{
  "attn_scale": 0.177,
  "decay_shape": "cos",
  "final_lr_fraction": 0.1,
  "dataset": "wikipedia_en"
}
Each number is 50 + 12 x the weight over the matrix's rms, rounded and kept within 0 to 99. Layers, rows and columns count from 0.

# layer 6 attention output (transposed), 224x224, rms 0.141, rows 27-31,59-63,91-95,123-127,154-159,186-191,218-223, columns 112-167
45 48 55 50 53 48 37 48 54 55 53 55 44 56 51 66 71 53 58 55 26 58 43 43 51 33 55 39 72 72 64 41 48 39 42 36 56 47 27 42 47 50 61 42 42 46 43 72 73 42 59 50 44 49 53 40
34 46 56 41 47 58 30 47 52 57 36 69 63 60 57 46 68 52 75 54 66 39 58 46 46 38 32 37 68 49 54 37 35 74 46 43 54 48 52 49 41 60 59 49 65 56 60 41 25 49 62 68 49 36 41 50
71 71 51 48 60 40 45 59 45 60 52 36 35 49 56 22 52 23 29 39 38 58 48 51 59 47 60 57 59 52 32 60 46 67 46 54 46 37 54 42 57 61 54 43 44 61 57 37 48 57 41 40 37 66 52 51
59 40 44 55 43 46 63 58 41 64 61 62 32 41 27 46 60 56 40 67 41 54 41 57 49 51 57 45 50 18 52 52 50 56 40 38 32 32 54 43 35 36 50 67 43 31 47 44 44 63 45 50 66 56 64 48
07 31 58 27 39 54 85 57 61 49 48 61 60 75 57 70 51 25 45 60 54 85 38 33 42 38 51 33 63 27 42 42 72 44 41 30 49 67 30 49 65 34 54 50 48 38 57 42 53 48 34 61 43 17 56 52
43 49 51 53 58 37 47 50 49 39 42 67 36 51 51 47 48 47 52 47 63 46 40 49 73 59 43 65 52 53 39 41 51 41 46 60 41 51 43 45 47 36 54 58 67 55 52 41 44 49 41 32 49 46 42 54
36 56 45 54 55 64 62 62 49 40 52 42 22 63 39 37 59 55 41 32 50 55 55 55 17 63 63 36 57 43 40 49 52 59 73 52 51 42 50 41 44 53 57 58 66 45 20 61 51 39 59 50 60 44 66 65
68 44 49 59 60 41 42 71 33 29 65 57 47 36 38 40 43 46 62 53 35 44 32 40 69 52 46 56 54 63 50 58 46 55 65 65 57 39 32 61 53 44 42 65 40 57 47 69 51 39 67 63 69 44 46 59
51 70 56 46 36 55 50 52 70 54 34 52 44 58 39 33 30 48 69 38 39 70 70 49 56 59 37 56 40 56 48 35 54 60 67 56 42 50 61 39 46 60 55 45 50 39 50 27 48 36 53 50 63 45 47 51
55 44 30 75 44 47 39 46 56 39 56 66 61 61 64 71 38 47 49 44 35 27 51 50 31 60 45 53 41 53 53 41 24 46 40 54 63 55 64 52 54 47 51 35 65 47 55 53 76 51 67 55 49 58 29 46
39 49 63 50 42 24 70 60 59 30 51 44 66 44 50 10 47 45 31 48 61 38 63 23 42 77 62 63 03 22 37 65 46 61 46 72 26 55 66 78 52 59 25 72 46 67 36 42 43 75 59 50 81 70 40 09
59 44 42 65 57 34 62 48 46 11 48 43 62 29 47 36 24 34 29 56 57 43 33 56 74 55 52 78 48 58 58 64 65 25 56 75 54 44 46 73 62 30 52 27 27 49 66 56 50 66 44 29 45 55 60 35
61 36 34 57 46 53 64 33 66 34 19 60 57 61 21 73 57 40 71 62 64 48 35 80 32 54 93 43 37 53 66 52 72 46 70 49 43 78 68 62 69 71 46 56 64 29 42 65 41 61 66 28 33 20 61 57
27 56 59 36 53 37 37 07 49 50 42 26 61 78 65 73 45 58 56 60 86 37 37 46 46 70 53 58 82 72 38 32 57 30 61 56 75 82 51 65 76 42 37 56 43 67 35 41 47 43 50 56 47 47 68 72
52 66 27 33 43 40 20 45 27 37 64 25 25 31 27 33 26 53 46 28 25 43 50 64 71 51 44 53 41 45 45 60 60 35 74 58 31 22 65 96 46 65 29 68 41 55 58 33 48 58 45 29 42 51 61 36
33 32 25 71 71 70 63 38 47 56 50 62 53 67 56 50 51 52 48 25 53 59 65 54 41 49 48 66 50 39 47 65 77 43 66 74 75 45 51 51 47 36 44 57 67 42 18 41 48 41 65 39 50 46 46 68
48 66 53 45 41 45 58 41 29 43 52 24 60 53 37 71 52 56 47 54 54 64 53 60 59 44 48 43 44 64 55 57 27 42 46 51 34 42 45 48 37 52 25 54 41 60 53 42 48 43 78 44 61 50 33 42
37 27 41 53 23 57 69 70 46 55 66 65 56 46 43 63 68 43 57 35 46 59 42 54 53 59 60 35 45 49 57 50 61 59 32 60 65 50 64 44 43 42 55 58 85 62 24 86 67 74 44 50 46 49 40 58
32 52 50 54 63 51 64 46 51 47 34 69 40 38 33 62 64 46 56 47 31 52 46 26 48 38 72 52 44 30 49 46 43 62 47 41 41 57 45 49 62 44 48 38 59 55 57 66 83 53 56 53 37 58 50 49
57 54 56 69 59 48 40 49 34 51 70 61 42 52 37 39 60 58 40 37 74 49 43 56 33 46 46 54 46 50 40 47 68 58 52 52 35 67 42 55 44 63 48 42 50 61 50 51 36 52 63 48 74 53 53 51
58 56 49 49 33 41 35 67 40 43 52 60 45 39 61 42 62 53 48 49 44 51 51 53 63 75 58 54 64 63 61 40 67 60 67 48 43 38 47 55 64 66 53 46 43 61 55 53 62 52 59 53 48 50 50 47
61 55 48 32 45 50 43 58 39 44 48 47 65 57 61 33 31 65 51 59 56 66 48 66 30 57 40 47 43 38 40 41 43 74 53 37 43 48 61 50 57 58 35 45 48 45 53 43 40 54 35 47 34 58 51 49
52 54 48 59 51 53 57 43 63 45 54 56 39 41 47 52 64 52 61 65 25 56 34 53 49 39 49 51 53 44 54 53 64 57 49 26 54 61 39 49 57 56 61 60 48 54 63 50 43 65 16 64 47 35 45 57
65 62 54 42 49 52 43 41 71 54 52 32 47 58 52 88 43 49 36 47 42 53 52 55 40 59 57 38 60 63 53 57 48 45 53 41 53 55 64 70 43 47 41 55 29 28 70 40 48 39 52 39 54 50 43 45
48 57 54 52 51 51 78 50 45 35 56 56 62 45 60 48 55 59 42 44 53 54 60 25 46 63 48 50 54 72 48 53 48 48 58 45 59 52 45 51 42 61 38 55 54 46 31 58 47 47 53 55 61 49 53 48
49 45 55 46 64 63 37 51 54 68 55 47 73 41 54 59 58 63 68 76 33 51 39 33 58 48 47 58 45 46 63 38 38 45 61 48 48 41 63 59 47 63 42 66 41 67 30 53 41 38 49 43 49 59 52 45
41 48 60 39 65 44 47 58 63 57 50 46 57 46 47 48 52 63 69 36 44 66 45 51 48 66 36 41 45 54 46 54 36 48 44 54 45 51 56 36 45 51 41 53 63 42 65 30 40 43 35 61 37 68 42 44
68 55 49 44 29 55 56 66 63 27 56 39 47 38 30 54 62 48 67 60 57 46 55 52 47 53 46 48 45 35 35 54 57 36 39 49 48 45 51 42 41 61 60 47 45 52 53 61 40 41 50 60 53 41 62 56
44 31 62 57 46 46 70 51 49 52 44 53 50 62 52 43 33 54 42 46 42 44 38 48 54 47 66 47 47 37 61 41 40 44 49 56 49 36 60 44 45 45 45 53 41 40 40 66 60 47 47 28 41 64 37 53
14 51 39 61 48 50 49 53 32 41 58 39 50 44 78 37 69 77 62 51 54 44 48 48 48 48 30 48 52 41 49 44 47 53 39 62 51 30 58 57 54 48 55 47 51 62 46 53 46 49 43 56 49 29 65 49
42 51 52 47 55 55 44 55 63 48 44 43 38 49 55 61 37 33 66 38 55 36 45 62 55 37 61 54 49 45 68 50 47 52 47 43 60 42 44 43 55 45 56 38 41 57 46 64 52 58 53 53 33 67 32 23
64 65 47 55 57 59 43 58 43 64 48 36 45 60 47 37 62 40 48 59 66 57 62 60 64 38 57 61 56 67 58 42 41 51 45 57 46 32 43 50 47 47 53 53 41 54 54 54 46 48 57 83 55 27 69 71
45 43 37 55 57 48 47 61 43 81 53 32 58 58 54 47 51 45 40 38 57 55 45 47 52 39 61 56 52 52 50 59 49 39 50 59 56 51 43 59 39 39 42 50 49 45 66 68 37 50 59 50 58 52 46 59
41 55 64 52 29 46 48 42 41 45 38 37 57 45 38 67 59 42 40 57 41 33 43 52 33 58 56 46 73 48 51 44 67 52 57 55 38 51 55 58 48 67 42 53 50 61 35 44 55 54 40 31 87 28 57 58
60 40 41 47 46 38 41 58 55 41 56 49 58 45 46 48 32 37 61 53 49 63 64 44 67 40 48 50 49 55 46 52 65 53 47 54 55 61 51 50 40 43 49 50 53 54 60 54 38 46 54 61 39 42 54 48
40 63 45 56 46 38 71 54 49 55 50 54 56 54 42 38 49 65 33 62 62 49 40 47 45 31 37 73 53 60 46 57 38 50 65 48 49 44 48 46 64 35 52 53 59 45 38 55 48 53 47 59 70 58 53 42
43 56 26 55 70 43 44 68 39 56 53 25 36 58 74 44 53 57 76 45 65 54 46 78 51 33 53 68 41 64 45 22 30 44 46 58 39 36 65 38 41 37 53 36 46 54 58 44 44 42 67 68 28 34 57 59
58 43 51 45 53 39 63 56 47 34 40 53 39 45 45 51 45 59 57 39 56 55 40 64 50 29 54 58 66 65 48 46 25 69 47 45 49 35 71 40 55 39 50 47 57 37 60 38 42 49 45 67 50 46 56 54
# layer 6 attention value, 32x224, rms 0.103, rows 27-31, columns 112-167
58 41 52 58 41 46 33 42 32 62 39 40 46 50 61 59 29 58 66 51 37 55 46 38 57 57 73 63 68 40 63 38 59 92 55 49 57 51 33 56 53 50 40 57 51 38 76 46 46 43 50 72 63 68 50 72
47 64 61 55 46 57 35 30 46 54 50 60 55 43 52 50 50 47 43 47 72 54 66 25 28 66 50 49 25 45 58 41 39 53 47 65 50 35 54 28 62 57 37 47 53 62 79 40 56 50 42 54 57 68 65 47
50 22 49 49 46 53 35 55 59 61 45 47 40 36 66 48 45 69 55 55 29 54 73 35 54 44 35 33 49 64 33 51 44 56 28 38 41 35 41 43 46 56 48 46 46 50 71 68 42 37 72 43 49 32 52 64
52 43 40 36 50 36 30 76 41 44 41 51 45 52 49 54 52 39 51 34 44 37 20 41 60 53 45 65 63 62 51 77 52 53 60 34 53 51 42 50 44 62 21 39 30 53 52 48 45 61 49 48 55 47 40 44
66 33 71 32 40 44 52 41 37 38 43 57 37 55 47 32 51 66 57 62 68 76 34 74 66 69 43 32 47 53 54 66 61 58 51 58 67 53 35 47 31 56 33 41 48 62 61 66 38 54 66 51 55 52 52 53
# layer 6 MLP gate, 448x224, rms 0.11, rows 0-4, columns 112-167
58 50 75 42 75 41 66 47 39 54 69 51 73 60 38 49 38 37 65 64 29 52 62 62 62 32 51 43 29 60 35 50 56 50 38 62 59 41 58 34 55 43 46 51 38 41 58 28 46 47 55 62 37 36 75 61
36 61 48 57 32 29 44 39 57 63 40 37 45 60 35 30 44 29 66 30 49 58 60 67 60 47 33 50 49 47 56 34 48 49 33 58 69 55 40 55 39 68 83 49 56 57 50 51 38 65 58 44 49 53 65 44
43 43 44 54 70 55 60 33 45 67 46 51 53 49 55 68 67 41 24 44 51 63 56 40 49 60 49 45 51 56 43 41 63 59 62 56 46 44 40 61 33 38 61 54 66 38 50 54 49 52 58 54 62 44 54 51
81 65 61 59 48 48 36 48 41 31 53 61 36 51 60 45 44 57 68 65 38 48 49 73 66 32 48 40 40 30 52 50 38 44 48 69 49 60 41 62 31 62 82 46 50 42 50 37 54 38 50 68 45 38 34 53
38 44 62 63 48 60 59 62 68 40 60 44 69 66 47 56 24 32 61 49 59 52 46 49 49 71 35 52 54 56 47 37 44 59 45 39 54 51 39 56 60 51 52 40 45 30 50 42 36 57 62 50 40 50 48 59
# layer 6 MLP up, 448x224, rms 0.112, rows 0-4, columns 112-167
54 64 38 43 51 71 29 60 53 57 48 60 67 24 44 44 32 29 42 43 51 51 49 52 38 65 34 63 41 53 59 68 53 40 63 58 42 65 59 53 54 51 51 67 58 61 58 45 41 51 46 62 47 06 44 46
33 50 49 58 49 54 41 51 36 60 43 55 24 57 61 51 66 36 74 61 65 51 67 42 39 41 42 44 58 50 33 32 65 70 42 56 58 63 41 50 45 39 62 32 33 43 43 45 50 55 32 43 51 51 46 54
50 60 52 59 34 46 56 52 63 57 65 54 50 52 46 50 58 70 74 47 50 45 69 46 59 54 43 64 42 49 54 46 29 51 48 48 36 45 38 42 47 71 46 43 59 60 52 53 60 39 57 43 56 47 26 47
43 50 57 69 61 52 49 49 57 39 41 46 46 58 47 71 34 46 36 67 52 54 63 75 60 35 54 45 55 67 56 52 57 39 27 36 27 55 45 52 27 50 62 45 57 50 70 51 51 59 55 50 54 55 41 58
57 55 36 49 40 57 37 44 45 37 40 63 38 38 45 39 57 57 56 52 42 32 61 73 51 60 49 41 77 45 44 41 40 56 54 47 38 47 45 70 62 41 40 37 56 35 48 54 60 41 19 53 50 31 48 51
# layer 6 MLP down (transposed), 448x224, rms 0.11, rows 0-4, columns 112-167
56 36 52 99 69 80 65 53 54 56 45 46 40 38 61 75 30 42 40 53 42 45 70 38 42 34 63 51 48 59 44 50 41 33 30 48 47 69 47 45 44 61 43 40 40 42 46 67 47 55 29 59 48 47 59 44
64 41 73 43 47 57 63 40 45 65 32 50 62 41 59 27 19 40 42 58 47 46 52 35 43 39 60 59 40 69 29 65 52 52 60 58 64 38 57 34 62 61 63 30 60 36 52 62 40 59 60 56 57 42 70 52
33 60 45 38 68 50 43 48 60 57 48 49 33 47 46 47 43 49 50 56 53 60 40 45 50 48 57 61 51 58 53 49 77 63 72 50 40 62 35 69 38 54 50 50 49 29 27 44 39 58 44 45 57 44 59 50
45 53 51 70 62 36 40 49 43 55 41 42 58 43 48 62 41 50 44 31 72 59 53 48 54 47 67 66 55 55 43 43 73 52 50 75 57 48 30 80 60 55 34 39 65 35 59 44 78 54 48 50 52 36 58 29
55 47 63 64 71 49 54 55 54 56 54 41 40 36 49 62 63 50 49 34 54 36 38 49 54 58 53 35 39 57 42 43 79 46 46 56 65 47 55 36 50 50 47 55 51 38 59 53 56 48 52 63 40 60 34 48